Each number is 50 + 15 x the weight over its row's rms, rounded and kept within 0 to 99. Layers, rows and columns count from 0. The size before them is the row's rms in percent of the matrix's.

# layer 3 attention output, 192x192, rms 0.21, rows 110-146, columns 0-191
118:67 51 34 37 67 66 58 91 48 37 00 62 38 57 29 63 70 37 71 74 24 45 45 45 48 50 48 36 54 50 54 71 41 79 63 80 41 40 41 13 60 67 88 25 83 37 83 39 31 75 19 17 72 61 70 72 56 55 56 78 53 54 52 38 58 72 50 60 65 52 62 45 57 54 52 54 37 63 55 52 40 61 68 61 57 40 60 44 27 50 44 58 31 41 62 44 37 49 48 48 53 30 35 48 40 37 32 64 58 44 61 61 64 51 56 63 47 66 69 44 65 63 68 45 63 42 62 80 27 40 51 54 63 45 50 33 33 54 69 53 18 48 44 51 43 55 23 39 74 52 61 47 45 63 72 50 50 55 45 43 57 73 71 42 44 38 50 64 31 63 42 67 63 47 61 51 72 49 65 55 35 60 60 62 61 55 49 48 32 46 24 49
088:36 23 51 44 67 74 60 44 44 29 43 43 40 58 40 57 47 60 55 66 36 42 42 29 31 58 60 62 57 51 24 54 53 72 66 50 35 19 19 80 53 75 62 65 64 34 54 59 41 49 39 43 62 75 56 60 81 33 43 38 36 54 78 40 71 24 58 54 53 77 34 56 35 00 72 65 53 55 51 52 56 68 47 30 38 56 26 43 66 49 64 59 34 51 56 25 37 56 54 53 81 55 49 62 25 55 27 48 30 51 69 50 41 66 42 60 72 63 54 75 48 38 29 47 54 48 45 88 46 63 32 56 69 48 30 41 60 83 65 47 43 43 57 41 69 53 64 75 41 48 53 39 59 77 44 50 31 62 57 45 43 43 55 54 22 54 52 80 33 20 30 32 79 44 56 59 56 55 45 61 57 66 67 32 55 46 49 55 69 51 48 49
091:33 49 55 82 41 45 56 49 63 67 57 53 38 61 33 70 50 26 53 64 48 22 66 28 52 44 67 69 42 61 41 46 73 43 27 18 55 46 56 68 35 39 32 48 62 27 52 43 57 72 74 73 43 84 29 88 54 48 57 55 59 49 86 40 43 80 57 35 34 55 33 35 35 66 49 54 74 63 32 52 61 56 66 32 89 56 33 53 40 58 46 25 47 21 36 62 59 20 39 64 63 42 59 36 80 32 55 53 38 68 60 55 20 65 41 45 36 38 64 56 59 53 47 47 25 44 57 56 36 63 50 61 48 43 35 64 42 52 53 70 51 46 25 61 29 25 63 55 56 40 44 37 44 30 50 39 15 40 45 11 58 41 38 54 40 51 68 47 48 58 37 45 42 56 54 65 50 56 36 65 50 64 42 69 69 42 56 65 51 39 25 88
107:57 40 67 73 34 47 43 59 80 52 55 51 44 62 52 47 50 16 95 52 46 59 49 60 62 37 51 45 60 37 35 53 55 82 17 20 67 48 67 50 36 31 61 49 59 37 70 47 54 81 00 37 69 63 55 34 30 64 40 59 36 61 70 26 24 39 55 39 52 54 51 27 82 66 48 35 29 50 55 43 41 32 57 28 68 52 52 52 62 52 58 32 55 41 54 46 48 46 56 47 72 58 68 66 22 47 46 61 78 52 76 41 51 40 68 18 51 50 63 58 68 44 48 42 51 56 49 49 48 55 53 56 25 49 25 54 35 48 59 49 51 40 50 72 38 65 43 25 46 16 42 52 65 35 69 25 38 47 59 55 41 40 32 63 57 36 64 47 87 29 49 72 65 42 46 40 50 67 73 63 47 55 37 43 43 41 47 59 58 35 39 52
099:38 57 54 40 55 48 62 53 59 39 70 69 63 45 41 58 16 83 43 44 55 62 67 43 49 62 30 54 50 24 27 39 71 26 54 51 55 61 47 41 47 38 13 35 61 31 45 31 93 00 48 55 54 18 29 66 41 55 89 48 54 82 89 34 47 63 36 49 56 38 23 52 54 39 70 38 30 30 57 44 41 61 58 57 56 43 71 40 38 44 57 26 42 70 61 29 25 45 30 47 36 47 47 57 63 37 42 33 74 32 66 44 53 34 52 32 42 52 54 48 39 73 43 64 63 39 33 71 37 62 39 54 57 46 33 33 42 42 48 42 39 41 61 60 28 24 50 38 53 57 46 39 32 63 63 23 51 45 45 52 53 50 70 62 65 65 59 36 47 20 40 53 83 55 35 46 75 40 68 63 42 59 42 45 48 43 44 65 48 53 42 36
100:65 57 71 81 57 44 54 54 23 55 42 30 50 47 45 41 32 52 54 58 49 24 39 42 50 46 65 41 58 58 64 65 46 41 19 35 54 42 54 60 46 57 51 68 52 46 42 70 64 37 45 51 37 67 50 62 26 50 34 63 54 40 40 35 48 14 71 62 48 67 46 63 30 70 45 58 74 37 33 56 59 43 48 62 41 57 62 54 44 45 36 51 40 48 60 49 54 60 46 68 76 39 39 69 27 97 63 43 51 64 50 75 48 42 50 56 39 33 50 46 69 60 44 47 34 39 41 67 67 77 22 51 62 17 28 49 14 53 65 39 71 58 43 63 40 46 59 87 53 44 48 73 79 45 53 55 71 58 56 70 40 66 77 48 55 65 28 43 43 36 32 64 23 52 70 23 28 64 50 60 13 28 31 18 18 75 47 68 59 48 55 52
097:60 55 37 59 53 59 49 48 64 65 58 44 66 53 52 64 75 39 65 50 32 35 19 33 49 91 37 56 73 43 49 78 54 35 52 63 73 39 65 43 41 21 50 57 50 60 52 30 22 74 13 27 57 72 67 56 46 10 54 34 41 58 70 18 49 57 59 64 55 39 28 11 40 48 61 42 43 73 56 55 43 52 64 17 65 56 31 52 49 58 40 46 64 37 57 58 21 61 38 43 14 61 46 86 60 36 41 62 62 33 46 43 53 51 58 71 34 38 79 61 63 63 61 68 22 73 29 61 55 79 40 68 26 52 57 50 52 47 62 36 42 48 30 62 34 55 54 74 56 48 64 45 41 13 56 44 40 40 74 58 39 50 43 51 57 51 37 44 54 62 73 64 53 50 59 40 63 50 48 33 58 74 63 61 49 45 63 57 47 58 28 52
103:53 55 69 57 30 29 52 55 66 64 52 34 36 51 51 43 54 26 66 63 61 56 50 54 45 53 87 15 17 42 29 51 35 56 36 44 64 47 51 39 48 61 29 68 64 47 40 81 55 79 38 48 45 32 60 66 74 36 10 84 59 74 72 37 54 35 67 49 60 63 47 69 69 48 48 43 24 54 52 69 58 70 27 52 49 65 52 23 62 67 67 59 70 50 43 13 53 59 55 49 44 42 46 51 28 56 56 65 51 39 61 61 57 58 31 82 39 36 64 61 23 41 18 46 45 37 31 89 34 20 51 31 71 59 41 48 65 40 61 72 47 46 61 31 59 57 35 66 62 34 61 52 38 84 47 51 50 65 21 41 46 49 58 48 39 39 68 33 33 50 41 39 61 58 45 58 46 47 53 43 29 32 39 62 65 53 28 66 41 42 40 45
106:62 39 50 61 51 39 94 18 64 36 67 71 38 57 44 59 51 69 47 43 56 45 24 84 30 54 64 61 78 33 25 43 47 54 62 39 48 61 22 63 51 61 47 31 80 50 85 53 45 33 51 43 51 60 68 03 72 38 53 61 09 65 68 47 60 41 49 43 47 61 54 72 41 27 37 57 66 37 58 47 43 43 31 34 25 52 56 60 39 63 48 62 61 69 50 47 53 61 42 29 46 71 53 48 75 53 46 56 63 31 38 60 52 65 58 55 73 48 57 46 44 62 51 71 37 38 57 56 60 65 49 47 27 54 73 49 24 22 88 47 61 41 55 68 47 33 67 58 54 54 44 59 48 46 30 49 37 32 57 42 39 40 41 59 53 59 43 71 59 65 55 26 75 34 47 48 65 88 20 34 31 55 46 45 21 60 44 50 55 59 30 55
094:52 68 66 42 72 46 38 41 55 77 41 68 38 54 39 42 74 49 54 48 52 62 35 50 30 32 67 46 35 43 43 54 41 25 65 64 46 60 66 44 17 25 77 40 55 67 45 45 38 41 55 52 62 03 54 51 69 73 31 52 76 71 64 36 49 48 40 51 25 62 60 54 61 49 24 54 50 42 50 74 48 45 54 58 59 39 31 55 63 48 32 50 44 39 45 57 48 38 56 53 72 40 44 62 45 40 88 87 35 37 59 33 57 42 69 47 38 40 57 57 32 66 51 50 52 42 21 41 80 60 18 35 44 46 44 57 20 37 27 52 39 35 36 63 37 50 55 66 29 40 53 48 67 39 44 73 49 60 81 47 27 61 52 72 51 50 34 58 54 59 55 30 22 43 67 19 78 41 55 34 76 52 58 46 17 72 57 26 78 31 60 61
096:30 39 70 48 58 44 35 62 57 39 50 64 73 37 44 69 51 82 67 59 45 42 41 42 39 37 48 43 33 32 34 27 74 72 34 63 40 51 57 46 27 51 59 34 26 54 63 41 42 19 43 37 43 59 54 45 57 68 37 34 79 46 62 66 58 47 61 64 66 62 57 48 17 48 64 37 39 33 46 49 45 55 67 35 28 54 54 57 54 72 65 66 48 64 55 38 45 72 38 48 50 48 37 48 55 63 67 28 19 47 32 44 45 72 31 53 46 60 25 53 08 04 43 52 46 32 50 60 69 38 57 46 40 63 39 42 53 51 47 83 66 57 62 51 54 29 72 83 44 22 59 38 64 51 68 75 42 88 56 59 25 54 33 61 51 71 57 67 51 35 47 18 37 62 43 70 44 65 28 29 36 46 45 41 38 53 15 49 47 30 47 56
096:71 57 36 27 56 44 58 63 30 87 59 63 36 51 35 37 41 40 46 40 59 47 66 41 53 50 53 48 59 26 40 49 37 48 61 80 46 39 37 25 68 29 59 41 95 27 48 66 60 55 73 54 36 56 25 71 54 56 60 40 46 92 74 45 54 68 43 60 41 40 57 44 67 54 28 51 44 28 53 54 49 39 57 51 59 42 45 52 78 49 53 45 58 49 62 75 18 44 67 54 50 59 45 50 58 57 32 69 56 35 49 15 82 19 55 49 48 42 50 40 43 37 54 79 45 56 42 21 57 54 48 41 72 51 55 50 41 37 64 59 65 45 40 46 43 58 58 82 56 43 55 48 48 28 61 13 61 77 88 75 53 34 52 37 36 58 37 43 47 58 78 44 44 49 66 57 38 28 37 31 61 47 27 64 24 49 69 69 66 21 25 56
096:65 32 58 36 42 39 56 50 70 38 74 43 66 54 70 61 53 50 84 44 58 46 56 51 46 61 58 52 54 64 36 43 22 62 53 81 72 57 74 64 44 39 52 51 42 62 45 57 44 27 22 36 51 46 25 48 71 49 47 43 46 24 55 53 21 44 60 50 29 68 39 46 58 38 46 55 38 54 36 42 59 47 58 53 53 60 33 66 76 47 25 30 42 52 43 53 67 38 47 61 57 53 53 58 53 42 31 24 69 33 57 64 82 55 77 51 23 58 67 39 60 79 47 33 65 40 44 51 32 60 33 52 18 08 64 69 30 69 23 62 77 47 70 53 44 35 35 13 39 37 31 38 29 51 14 55 64 38 52 52 50 36 79 34 79 62 44 52 44 43 67 28 60 27 45 28 52 68 69 48 42 47 58 36 40 31 62 42 40 43 79 58
108:18 52 33 43 23 54 41 39 61 55 48 40 23 57 24 48 48 40 23 19 52 60 39 59 44 45 48 38 45 55 57 33 72 57 53 57 85 58 65 50 22 43 52 72 86 44 80 42 51 34 88 92 44 39 72 64 43 56 47 45 46 07 29 76 36 47 47 37 51 31 58 36 45 30 62 62 69 38 64 48 57 50 29 38 59 67 38 29 82 54 35 45 61 43 41 45 69 55 53 47 39 46 52 24 45 71 57 25 50 45 32 57 49 45 51 55 33 36 67 55 64 51 65 63 45 45 43 38 39 34 46 58 58 60 51 64 53 58 36 63 51 30 36 42 51 64 35 42 46 62 87 61 45 68 60 32 95 60 48 74 61 68 27 39 61 40 33 41 54 46 58 45 50 49 58 56 33 28 53 36 69 56 45 39 32 65 55 49 16 30 65 45
108:58 70 36 51 49 68 59 40 37 42 63 49 81 72 68 17 47 25 48 34 48 32 64 53 60 49 47 38 78 51 33 56 30 24 61 46 70 27 63 52 66 56 57 69 02 42 20 83 54 85 25 58 69 65 19 44 20 49 59 69 14 33 65 33 53 33 77 34 47 59 37 38 56 77 65 40 60 43 45 47 68 39 33 43 61 51 46 51 43 35 46 58 46 31 48 39 69 54 45 60 52 62 62 59 59 31 56 87 36 43 80 47 54 62 56 37 34 64 54 43 43 67 48 39 40 35 73 58 64 36 62 41 69 58 43 53 40 43 60 38 48 37 24 47 78 54 43 48 34 71 56 60 35 63 62 30 49 61 53 47 31 62 74 35 33 35 60 55 72 58 46 47 35 63 47 53 34 40 41 73 33 40 57 59 40 64 69 60 43 43 29 50
102:50 45 43 50 45 54 54 62 73 67 43 67 73 21 57 35 32 36 70 55 40 50 58 23 38 46 38 67 41 66 63 47 51 50 62 48 81 53 71 40 18 22 37 26 14 85 42 50 61 74 24 71 60 45 36 99 73 73 58 57 60 33 23 56 44 61 45 52 51 47 45 26 58 59 40 44 31 55 71 51 54 43 66 17 56 57 31 49 45 43 55 64 56 54 59 54 27 43 57 57 73 33 55 68 81 55 70 39 68 49 55 46 57 73 45 63 31 39 54 33 38 60 46 57 06 74 59 60 54 52 65 44 58 43 64 64 21 58 42 74 36 53 48 35 34 55 67 54 58 52 62 54 41 34 46 55 51 45 20 77 54 65 48 63 31 47 23 43 51 45 48 47 63 45 63 71 56 75 43 54 44 55 46 58 65 42 43 50 71 21 63 35
096:62 31 60 48 41 43 43 55 42 40 44 54 82 62 40 55 53 61 38 13 38 54 22 59 35 32 38 35 56 54 67 43 32 54 28 52 50 44 59 79 87 58 53 53 17 24 49 52 17 50 57 86 71 79 67 18 74 66 60 79 39 48 29 56 39 85 45 48 46 25 46 52 19 49 48 46 57 38 59 46 42 46 43 42 41 53 51 74 55 48 51 49 44 54 82 50 41 38 54 69 10 58 35 44 48 48 55 38 39 44 33 37 41 40 59 54 59 30 39 24 51 59 67 62 54 49 34 54 62 31 37 71 06 57 53 29 45 32 62 72 65 54 63 44 35 70 23 67 34 63 50 48 62 42 19 35 31 42 61 62 50 60 49 48 73 56 57 60 51 73 62 58 41 53 44 51 46 32 82 45 45 48 58 26 53 53 55 45 55 32 52 53
096:69 54 55 31 58 31 46 49 61 62 67 93 46 39 63 65 67 31 54 43 54 53 52 75 35 67 52 43 61 71 29 49 14 48 42 68 27 64 56 48 56 31 42 00 70 75 49 29 32 54 39 61 00 44 44 35 52 50 42 35 22 36 97 39 41 49 57 59 41 49 54 64 52 45 61 42 40 69 68 61 67 45 43 59 50 62 39 46 45 48 51 45 58 31 35 48 49 62 80 56 71 74 53 31 28 27 52 58 34 50 51 50 44 67 61 58 50 55 63 75 46 55 52 65 57 42 55 61 56 51 25 55 58 47 43 52 49 35 38 64 44 76 56 67 83 61 38 36 54 50 43 45 65 57 59 36 55 65 52 75 49 65 42 31 33 66 48 39 35 54 47 49 44 51 61 20 38 21 61 58 58 41 55 46 59 63 59 24 33 68 36 32
084:63 74 41 19 66 38 31 73 43 61 45 55 89 58 48 36 45 63 34 49 66 38 48 53 41 65 33 41 49 47 47 60 11 25 64 68 53 63 50 13 56 54 56 46 24 18 61 60 45 13 60 56 45 70 59 65 51 55 48 64 38 82 35 53 34 40 76 63 39 25 56 63 45 67 51 54 40 83 31 49 48 61 33 34 57 70 36 51 39 50 72 24 49 81 60 50 46 35 58 56 42 38 40 60 46 44 56 54 57 50 80 69 69 60 39 47 42 47 69 65 51 59 53 42 76 60 49 66 50 76 41 62 32 63 63 60 34 78 64 36 50 37 64 24 60 48 64 56 60 65 54 39 38 39 45 61 45 39 33 48 32 18 79 59 47 37 28 56 51 68 51 41 79 32 46 53 61 78 53 47 37 62 16 71 53 58 46 46 73 45 41 34
092:66 62 52 49 63 24 72 53 41 67 68 45 55 64 55 71 83 48 60 67 51 36 33 61 53 35 35 42 68 64 69 99 16 36 56 59 58 86 40 53 70 56 17 39 48 59 25 25 04 56 54 47 58 57 68 61 44 71 70 84 26 33 17 00 62 58 53 60 49 54 39 33 62 52 34 28 34 50 44 45 40 37 41 45 40 31 47 32 75 40 65 33 46 35 45 68 63 56 51 35 60 65 51 69 42 70 54 70 54 66 44 46 79 36 58 71 82 51 69 61 39 42 44 51 53 63 40 57 55 48 59 49 31 41 41 53 45 75 40 41 45 45 52 46 47 33 51 28 53 66 44 34 32 45 63 51 67 52 37 41 53 44 41 52 50 39 42 48 58 29 57 35 36 47 53 68 37 60 61 64 42 41 65 48 56 47 52 55 20 52 33 62
102:51 56 26 57 42 92 57 63 31 80 46 39 42 55 75 32 47 46 66 37 98 65 73 48 61 54 66 69 52 47 42 38 48 44 47 33 58 04 27 51 75 13 53 63 66 35 28 99 63 62 18 58 19 37 24 60 53 55 49 27 57 32 61 42 38 68 67 52 55 37 35 54 44 70 33 59 72 60 43 57 59 63 33 53 66 40 28 43 55 53 20 68 68 51 54 42 70 46 45 43 61 47 43 59 42 53 41 40 37 47 37 62 32 42 73 56 45 53 51 72 46 60 55 39 57 55 66 25 33 49 82 57 35 49 54 35 48 27 63 72 77 42 56 52 37 62 53 70 47 45 35 46 31 36 48 65 39 46 42 27 48 56 34 35 57 51 42 50 53 66 52 28 33 41 40 54 40 47 49 37 42 29 31 52 47 50 36 60 64 77 58 52
102:77 34 33 60 56 40 47 69 56 38 38 43 39 65 57 74 48 48 64 48 56 43 23 30 51 41 43 25 54 66 40 32 08 61 59 19 46 51 47 25 47 64 62 71 62 10 30 15 46 40 58 41 41 46 68 56 32 77 63 65 36 28 54 86 40 56 65 57 44 72 30 47 46 54 41 64 38 30 61 61 63 40 35 46 73 26 62 63 47 45 46 52 45 42 61 28 44 37 43 53 46 32 64 36 34 36 58 36 63 67 58 32 28 60 57 61 65 83 55 81 48 61 56 65 47 69 65 62 31 45 55 29 24 61 25 30 44 36 59 53 57 48 24 46 45 70 46 36 52 48 55 55 54 44 75 56 41 66 49 55 77 36 78 67 62 62 64 43 74 67 45 40 42 71 84 70 53 48 56 60 30 37 58 55 57 35 51 39 60 37 44 23
101:44 44 34 72 56 59 37 15 44 69 48 40 49 52 50 40 48 15 46 61 48 74 57 50 39 57 51 34 64 41 44 44 48 39 80 14 41 45 67 98 54 08 74 58 73 44 62 39 47 83 53 24 57 08 37 59 53 45 52 72 14 63 51 57 21 58 63 59 38 32 49 71 29 71 51 58 40 61 40 54 40 33 47 36 57 45 61 60 39 30 42 50 59 67 67 44 85 59 57 64 30 38 52 48 57 42 22 34 70 64 62 59 40 78 37 63 37 52 39 43 53 67 36 54 65 36 77 78 64 35 60 61 72 46 55 51 55 81 62 53 71 65 50 43 52 52 36 36 55 34 38 43 30 65 50 54 54 39 56 32 44 63 57 39 27 56 55 38 40 64 48 49 68 44 30 48 64 58 56 49 34 61 41 66 62 19 38 48 57 55 44 61
108:45 58 33 43 34 38 55 46 55 45 47 55 58 24 41 10 43 53 62 48 48 62 61 68 28 73 39 62 63 64 43 62 61 41 51 49 97 57 57 75 45 59 36 40 68 68 84 99 65 35 40 63 50 63 20 41 86 20 60 36 23 20 77 50 37 57 53 33 64 45 73 45 49 46 55 29 50 49 45 55 22 46 56 57 41 47 42 66 68 43 29 59 43 62 61 64 59 56 71 54 52 36 57 77 48 68 63 64 38 48 42 48 40 49 63 69 25 41 59 58 53 52 55 48 35 66 28 45 63 58 47 32 30 35 61 62 57 66 51 57 45 67 41 63 47 25 41 56 58 34 46 82 21 32 48 45 68 25 53 52 41 63 53 65 80 41 41 47 42 61 43 55 74 30 59 42 55 66 56 46 59 56 32 50 68 69 45 54 47 36 83 55
097:70 66 46 36 65 65 65 72 54 71 43 49 66 58 42 45 34 41 70 38 76 32 40 51 52 50 41 33 65 49 44 47 39 27 65 58 42 47 38 13 63 20 41 41 20 24 67 70 66 66 38 64 19 75 70 64 70 42 46 64 23 48 32 51 64 37 54 46 43 37 55 50 49 64 49 66 60 46 58 78 57 44 60 77 45 66 31 38 60 55 40 64 31 53 78 69 38 50 44 69 60 63 46 36 32 51 78 57 48 45 20 65 35 51 58 40 52 58 44 54 46 63 74 61 72 36 27 46 61 44 70 69 53 69 45 55 46 59 51 47 56 27 60 73 51 33 49 60 65 44 41 57 55 33 46 60 52 44 80 48 25 57 42 38 72 32 44 55 51 41 61 29 53 77 49 49 46 43 51 62 56 39 92 65 46 96 40 73 54 13 46 75
110:53 88 49 43 61 45 18 61 45 35 34 64 69 58 37 21 38 37 42 53 35 48 46 17 38 47 65 63 57 46 69 15 33 14 39 36 44 67 87 52 65 71 71 24 30 34 62 62 64 55 48 23 47 56 68 99 70 45 28 23 38 57 22 97 54 46 56 46 46 57 45 70 50 52 57 67 35 36 56 37 63 49 35 35 45 40 54 45 45 44 42 61 52 54 54 40 39 55 60 47 66 46 65 39 44 59 42 50 84 56 59 51 59 75 50 33 45 65 57 73 45 53 63 28 60 59 52 56 58 68 39 54 47 42 46 52 37 59 66 24 35 49 65 62 43 50 77 56 78 44 34 49 56 80 56 48 63 50 51 43 57 46 80 65 45 65 45 78 51 47 57 43 59 29 62 55 29 46 46 46 71 40 27 23 41 37 45 61 71 56 47 35
098:83 21 77 38 47 69 51 72 51 69 21 41 63 34 47 49 65 40 37 53 63 61 81 54 25 40 55 61 29 69 45 33 24 78 36 64 28 00 47 43 52 25 78 34 18 64 46 43 28 60 53 55 53 49 40 55 62 74 17 45 58 57 41 73 39 31 46 31 49 45 53 36 39 59 39 55 33 34 64 39 31 40 32 53 45 53 41 51 59 27 40 44 37 59 71 49 51 55 39 37 60 49 38 19 68 57 55 65 75 55 63 45 59 78 50 48 51 50 59 46 50 60 48 92 51 64 53 35 41 50 54 41 39 58 53 25 46 67 22 44 46 49 39 36 68 47 70 58 53 58 28 67 40 39 35 53 36 33 42 45 62 49 50 66 77 46 52 61 50 61 54 47 78 67 77 61 43 60 36 36 49 46 69 44 51 55 44 54 81 74 35 68
092:38 69 60 59 53 47 62 47 66 48 60 54 50 51 23 62 46 41 36 33 33 47 35 48 52 43 52 21 71 50 39 38 67 36 55 72 52 35 51 56 27 60 32 55 38 80 86 56 61 81 77 52 99 48 57 43 56 72 49 99 48 49 48 53 51 58 57 27 49 76 38 47 46 40 53 49 54 56 49 59 43 52 38 76 56 69 34 73 56 48 48 63 55 50 36 39 46 67 38 51 19 63 47 64 57 34 55 46 57 45 59 37 34 66 71 45 57 34 72 44 57 51 47 45 38 41 59 38 72 35 44 29 28 85 64 69 28 45 37 54 85 50 40 33 36 32 20 55 34 54 30 71 38 81 38 39 45 39 33 62 48 56 63 52 62 29 35 42 53 81 38 50 48 74 28 40 55 68 47 44 59 24 60 29 54 33 48 57 59 66 56 59
118:34 45 73 62 84 77 60 68 62 43 58 63 68 50 58 54 51 45 41 60 62 53 45 40 63 59 84 32 69 55 40 33 60 48 14 28 07 20 34 25 26 42 25 27 35 43 25 56 42 79 31 33 54 45 54 65 25 35 15 59 31 37 69 75 39 82 48 49 45 47 63 52 26 43 40 36 65 57 54 20 55 52 71 45 36 45 40 49 49 63 59 43 55 56 49 43 29 36 31 79 54 71 53 46 55 48 54 55 21 46 33 70 58 40 48 41 53 64 36 43 67 44 34 54 56 78 48 67 37 47 54 38 58 53 50 61 39 49 30 64 68 46 40 37 33 44 76 54 49 35 62 51 51 35 20 84 47 44 75 26 52 30 51 54 71 34 52 45 37 65 66 31 38 61 41 35 61 45 43 43 45 40 35 43 32 54 62 41 74 39 50 59
097:33 44 49 44 50 48 25 45 58 44 53 66 68 70 51 44 32 36 53 46 83 61 38 35 37 49 72 59 49 60 57 66 43 52 40 35 51 47 99 52 20 69 40 18 13 24 49 59 55 52 26 48 22 22 63 75 56 64 30 34 37 40 36 13 46 31 35 60 52 43 58 57 39 50 47 50 48 69 63 40 67 45 62 53 47 18 57 49 39 43 53 40 51 37 22 50 63 46 41 24 35 73 45 26 72 71 41 84 70 47 75 46 48 45 63 24 46 58 61 62 55 39 42 53 53 70 71 37 50 40 52 65 66 35 34 30 49 75 26 46 29 37 31 64 43 62 56 43 38 75 28 57 66 68 55 48 45 43 62 46 71 62 55 32 56 50 54 55 45 52 57 28 51 50 52 21 70 55 30 32 62 25 72 66 52 29 60 44 53 61 47 34
106:59 39 19 46 46 26 49 65 52 50 45 46 38 68 38 68 44 70 13 36 66 37 96 33 29 77 54 50 43 62 31 57 38 58 76 32 58 78 40 28 63 80 59 54 51 37 58 42 52 36 86 66 33 64 04 75 77 17 28 42 54 57 38 22 65 31 66 28 56 50 52 60 71 66 42 34 44 74 35 29 30 32 77 24 49 62 53 55 54 59 47 50 57 66 34 66 41 26 44 46 46 68 57 46 61 46 62 61 55 33 64 59 68 67 40 45 54 58 38 53 32 40 37 13 23 50 50 46 68 50 73 56 44 43 60 39 41 41 34 47 30 49 67 36 55 55 57 49 73 51 64 35 53 51 31 58 50 58 43 61 44 49 42 44 63 57 35 60 48 36 48 57 57 51 43 55 44 46 52 64 39 60 17 40 54 51 77 53 38 30 36 64
085:44 60 37 68 48 74 52 41 52 42 75 53 53 59 57 53 81 44 48 36 48 56 51 42 37 55 45 61 58 44 36 42 37 40 71 44 65 24 61 68 34 56 44 69 55 53 59 45 08 42 56 33 53 38 21 37 56 34 66 50 45 53 59 45 45 38 26 72 47 49 42 58 45 57 41 38 12 52 39 53 60 26 52 87 56 47 63 55 48 34 74 47 30 31 87 44 50 67 63 57 55 60 36 21 60 52 48 37 47 47 53 25 53 56 66 47 38 54 50 44 38 57 44 56 00 89 56 54 81 71 52 35 26 36 31 45 42 20 42 37 53 18 33 46 70 62 48 43 37 26 37 72 63 31 40 61 40 46 43 46 34 42 72 56 71 50 73 74 80 61 43 55 55 74 85 43 41 45 28 58 55 54 27 28 60 45 65 35 44 44 59 44
090:40 46 41 39 51 51 33 54 54 53 59 48 50 69 64 42 38 39 40 60 57 27 54 87 12 70 41 65 64 52 55 21 40 42 43 38 56 57 89 47 60 31 23 42 62 29 41 64 68 52 45 58 52 68 22 12 78 22 63 43 25 40 53 72 52 56 24 51 41 53 27 63 40 50 63 60 27 65 63 65 55 64 68 51 36 53 54 48 26 46 37 19 57 44 68 45 34 60 69 50 45 40 58 60 46 39 43 61 40 43 77 53 58 59 76 62 71 50 55 39 44 64 46 64 37 70 57 32 50 50 37 18 20 73 77 43 39 57 48 58 44 60 22 68 42 48 40 28 77 46 60 44 45 44 60 65 56 58 45 26 58 70 45 41 57 50 33 77 50 73 37 36 73 19 60 57 66 44 72 48 67 38 78 35 47 49 56 59 55 49 81 61
099:80 64 17 52 84 18 58 66 65 58 39 15 43 65 55 64 27 49 61 47 29 60 56 56 56 64 37 49 66 41 53 43 48 36 56 38 16 75 35 31 52 40 50 99 62 33 20 36 99 64 37 57 85 48 47 60 54 35 66 34 50 31 51 72 49 68 49 68 52 60 53 40 57 35 55 44 45 28 56 46 52 48 54 10 55 81 56 30 36 44 65 56 44 38 46 47 35 40 30 50 50 21 35 35 67 57 55 69 47 46 56 34 71 35 51 50 48 55 47 66 42 52 45 59 55 38 50 43 38 65 56 81 49 29 41 37 33 60 21 55 57 69 51 46 49 75 46 64 63 38 37 52 22 55 41 14 48 38 55 64 40 41 43 39 67 41 63 41 45 51 73 66 59 38 65 58 54 44 41 50 45 53 51 71 45 41 61 63 67 49 59 51
091:49 39 78 35 37 76 52 41 61 33 55 69 80 40 69 55 55 51 38 44 58 59 38 18 42 62 32 46 50 47 62 68 39 52 18 47 67 44 38 48 45 56 50 27 17 46 37 40 38 54 32 79 34 46 71 90 24 54 60 52 60 49 33 15 32 65 59 25 66 38 58 53 49 58 39 35 58 48 40 43 73 56 50 66 41 33 57 55 54 31 63 34 49 56 67 22 50 30 56 97 42 50 36 39 58 33 59 46 63 72 34 55 35 42 58 44 00 85 65 06 59 44 49 45 55 39 45 53 52 51 51 72 65 59 71 68 40 69 42 47 54 64 60 52 54 48 43 66 51 46 38 43 34 39 53 51 41 69 65 57 41 74 70 55 73 55 57 53 51 43 61 54 45 51 41 30 62 30 57 35 45 58 36 47 47 62 54 54 83 30 46 45
101:46 31 65 56 51 67 76 45 49 56 60 69 41 43 55 70 37 57 03 60 41 40 40 19 30 35 63 67 50 73 60 47 47 55 46 40 22 37 41 50 53 49 42 02 27 55 36 65 36 45 81 23 60 54 47 88 63 60 47 39 59 38 48 21 53 31 56 45 37 32 58 48 49 61 27 57 69 18 48 90 63 59 64 52 37 45 43 54 32 56 63 70 59 42 43 44 54 53 38 41 48 53 73 79 60 40 74 62 45 57 61 64 47 60 50 41 38 58 67 52 34 59 52 76 76 62 76 33 63 39 47 54 55 58 31 73 45 57 64 53 39 68 44 58 61 23 49 27 32 35 33 58 66 73 22 43 48 46 52 44 48 66 61 27 45 59 73 54 60 34 46 49 53 67 43 48 61 73 48 74 31 50 63 20 25 62 63 68 57 46 63 45
108:59 46 32 41 38 63 42 63 35 60 64 63 38 31 72 46 16 44 56 70 56 81 74 51 57 92 38 49 50 55 47 42 23 54 55 50 59 41 67 71 89 51 35 43 78 61 24 41 99 39 47 27 44 33 46 42 33 11 69 52 47 57 56 76 52 32 39 55 50 78 44 49 41 31 62 46 65 59 30 32 77 52 50 45 59 65 69 60 56 58 60 33 61 26 40 45 51 55 46 57 37 46 26 55 38 53 25 27 61 56 56 66 40 51 27 46 58 24 45 54 40 44 38 41 30 68 53 50 58 44 46 25 75 47 32 36 66 48 57 57 63 49 48 56 50 52 66 11 60 42 58 42 57 62 62 35 55 42 43 32 65 52 39 57 38 45 53 55 45 47 55 33 38 71 43 59 44 42 34 79 42 54 31 52 78 60 62 66 41 76 59 45